Weights of a small transformer language model.
Size: 5 heads of 32, MLP 640 GELU.
Architecture: learned positions, biases.
Each number is 128 + 24 x the weight over the matrix's rms, rounded and kept within 0 to 255. Layers, rows and columns count from 0. Numbers have three digits each.

# down: layer 3 MLP down (transposed), 640x160, rms 0.112, rows 622-639, columns 80-159
# up: layer 3 MLP up, 640x160, rms 0.135, rows 623-639, columns 80-159
down622:109142093152134165106111136102152109161123076186147156064140131150149118116100146139167132133161106140164166166082204126137111165163111153155119189090131132099065115094093173110110147102103089147109168111159109090112179112097143130140123131
up623:099131142160165130125104134164118138136115119157101137098144082160181115111125113107101199121137135145060141172121097147122119179150129116090108133151127117141117144137118137122154124122089093153143135113066131121160134105140110146147115107
down623:177149113137091134146163092120071147131156080148128128104115130084072153179133103119132174137106134116093159118122141119116094108171150141104100167119167179076122102162121149128118141122127141116116114114157102086131166118128107156137037126
up624:117163118158152117124151135101128145129101164163125135116142111132150107104164096121112097126181090137150142148114143101104118127125120125141178096090111135144099162139138090174111140090097123140120114140118160140109117125114144162128080118
down624:147116097134132137132150156134174114156108126139117087147136163149145086118106136139162134113095143121128090155122149153139129131112099156158087071135120108095128109179140145115091148105111129125121140176158135095136088106097116072128084140
up625:106131120096128123154104141145165165133129147158135138152112093128181129154137103084136103140111098144144171157126106159101161131101123101133132156109119120129101121120117156148133095138101118092131149144134131117168132109120140144121115095
down625:132143128117177143079128104133131121108158126100074146115122081131135184127149113148130108104109120112152118158121153145095119136154112143142142089129141199126140125163178147128143110166156145109112103150104124109102127150128160122140128112
up626:117116137121140119129125130150158144154141145159142098133113129129114161136088117140104162139134144120148176147093133151123150129127123114083078132107120150149182119130153128092145117080147127071129088148102096088158094132114112143093092149
down626:155090185132115146155124095112126169139111115166120130151079137123129162161110126095166143163101162153152140134136134087155183125107118156106107146114129146110117126114134138115141141109071128116105146129114153145168102143172158166147132138
up627:128183158130130116116170128109131150133128073158154106113105147086158117158163099101119118179091065117133117135106116083162134091094112154121171129105183119113157108110118088119126130142154085146125163169084139147119141127113120158108138136
down627:083115112073151129150110102111124146091119121093132131154113169096105152151113131055116123131128142113133101110138144102072114139109134104127168140180131170117112101078151099102109096120155082121145138142155113116188126151127142129122101110
up628:148133115174099126152069114133132117159172131152077125139121123127119042110132077146135112131141136138146133106162146166123184143094142125154077130141146095140075110123141138063119126110109137153167132171124160136165115119119156164143140152
down628:101117137097121107110170165121129098193118121127121120156125189160121106105083110149135101128120136127110133140132142127132122094129110125125157147172163108151124118167128120110090127103138141198142122103130098111154097161163135059103091132
up629:095112132115129119153109106135121187157164152143153087141106095106146191148144128128142117145132156158107183144105153146120122085110122155140150099117151138152082085085105102119151087167099114110091112117077185068109126107147127157150113111
down629:104171135162132103158129127128116151172168091121165137128138116120119087094155135130127123132042128100124111112149108127146105130124091123117127167135116090073153109104139104154138148108139123180161149105142116121109141138131133163128071130
up630:124081085121152143121142124108154109142138149146174100137153147151147112098139131130121102065170170113113106090158146158159140107112164120124117152177110150175144168140120076064116106140121154111128105165124157118159111180138118133122122120
down630:111122092145112150102078152163130110083084118089149146076142118093136113108167100139126115172124138087112138075136115135154141118140107111121113139143126095075105154153149112137132159135093171150132161143100112149106113127085154130117142101
up631:150151111122115120130097068164124117153155126148135117177103066157118125138163139129104156108118119097101146142077130081141189077112115121126129130119136116109109108100143114134129119146096118147138141141154132144091148131124152071146135137
down631:130107119128100127091111160134124166111192083120136097108153131119151095150065123155083064185141142090150151090110140155110115122160151146154102135109119137134161116120140136110149097150109098118070083109073127133151192177153139161176130122
up632:153105112104180134101117132117140147125099090154138137114135111126104121158092106128162108106106112126120151129105146151118108132114127100120186127106119119149103130122131125106141126158101114094154160138101149108131122130130121130126115156
down632:104065131066093135114132130080149120128152119090089130124127141111138111137129121103123102123149131103127134131125151152090132108147130183140129147085108098119155144142121130137109129121114145071077106167157131119143116104175158118137119107
up633:117112123092161136169117138164152133167142123150174132110134115130156154082137086120156138152145115162108121152136083138103136161142130145112156131141106127168148085114087140154128086120151125136130136136109119178119099162135151159149131100
down633:135124112134136125109119095161138104163172111141120120100121153118133141114118171128128177140154151136148100118122131146117154117171125124075137125096125114166092132105131119135113124148158165119125082075121187149129104075077165123109119114
up634:155130087149078100153128107120108123123115161126114104137151142153116103176132161125137126158152101131112150088152087109095115103099159118157101109118110131127077136085161104151127149108093105124101100101148143124114170163146089171125139089
down634:159119141114095138116119113119141156102148112150145103114118146157108166157169117103099135164148157110123102111207107139143144179113090162117101131132086149100108139155109130126111158143205108110122102113127117139183138128137118114128144141
up635:175137120133179132106125171156144119117142174174088106082143127115173118116117112113140160105108110143144152156107146177115166154107135148132168109101100109131111158144124143135124156139144153145123120103124110119108130124144150150109170073
down635:177112178151111155108136175137151147146152131118152116141130132120116123158117137169160123138162136125124142133110176135103128129119086127153130159104107108086064099183131129141097140128125116115099135123130124091080116107118093120143096099
up636:079135121117123087135083137122163148131120138125121148176094103132124118069097158137121142159161111149147148122120127143157126147133136187096152109089151125133150113128121159162100142106142106128114106163111115154079137111127150124184153133
down636:093122153148130185078126147195128147075114146115097100172145168127078173139109133115118096166107120117119114081184155135132142136121131097125141117134129132121104098148139124096128123148169139093123119143052165144131183145164140118089140128
up637:164169156161126118112137140147127147113122104132173134135124151122112141138109168079145126086105121122140119098137114109158119167125106127146153126128140133116166123113114152132161102138080157077140153145158128139122139129121145164160130161
down637:106110114110113131131141111145145127123144100127117133119142117084147081112148104197108143136126117098131130138129136138125118139118119124122126148128113122250132130166148114144110148109134155151147096151085124119135122129145141150112133107
up638:096095129126134183142147138100142118159154164088126116125134181106160078136103152118094113113146103133132142099132093109101108110149119101135115119178110128131189137141129120061116117145167159107133119119184091111127145131105139124093094087
down638:129115084155110149155162129148158130133151133155153094106151145113136142127130131136128141087132146102130140110095112122126160163132122127144104096177146125123128070154104135133135088105131135139105134120146138101106069159149135129122073127
up639:159166096133152133131143084189154123088167115147178084163099135095063088142151106144100157119139131128115104155113163140159178142154117143133108149171133165113160125157103134124149124124105124114154103148139106076104112152154150131159125106
down639:166164121136128121149181114132138134118131135137140120109149165103168147156127150124109112141149109150087134132109082101091158111134177118154108143148098114137131095103143122115176113133149137145098111149130101109120162084134096165148097110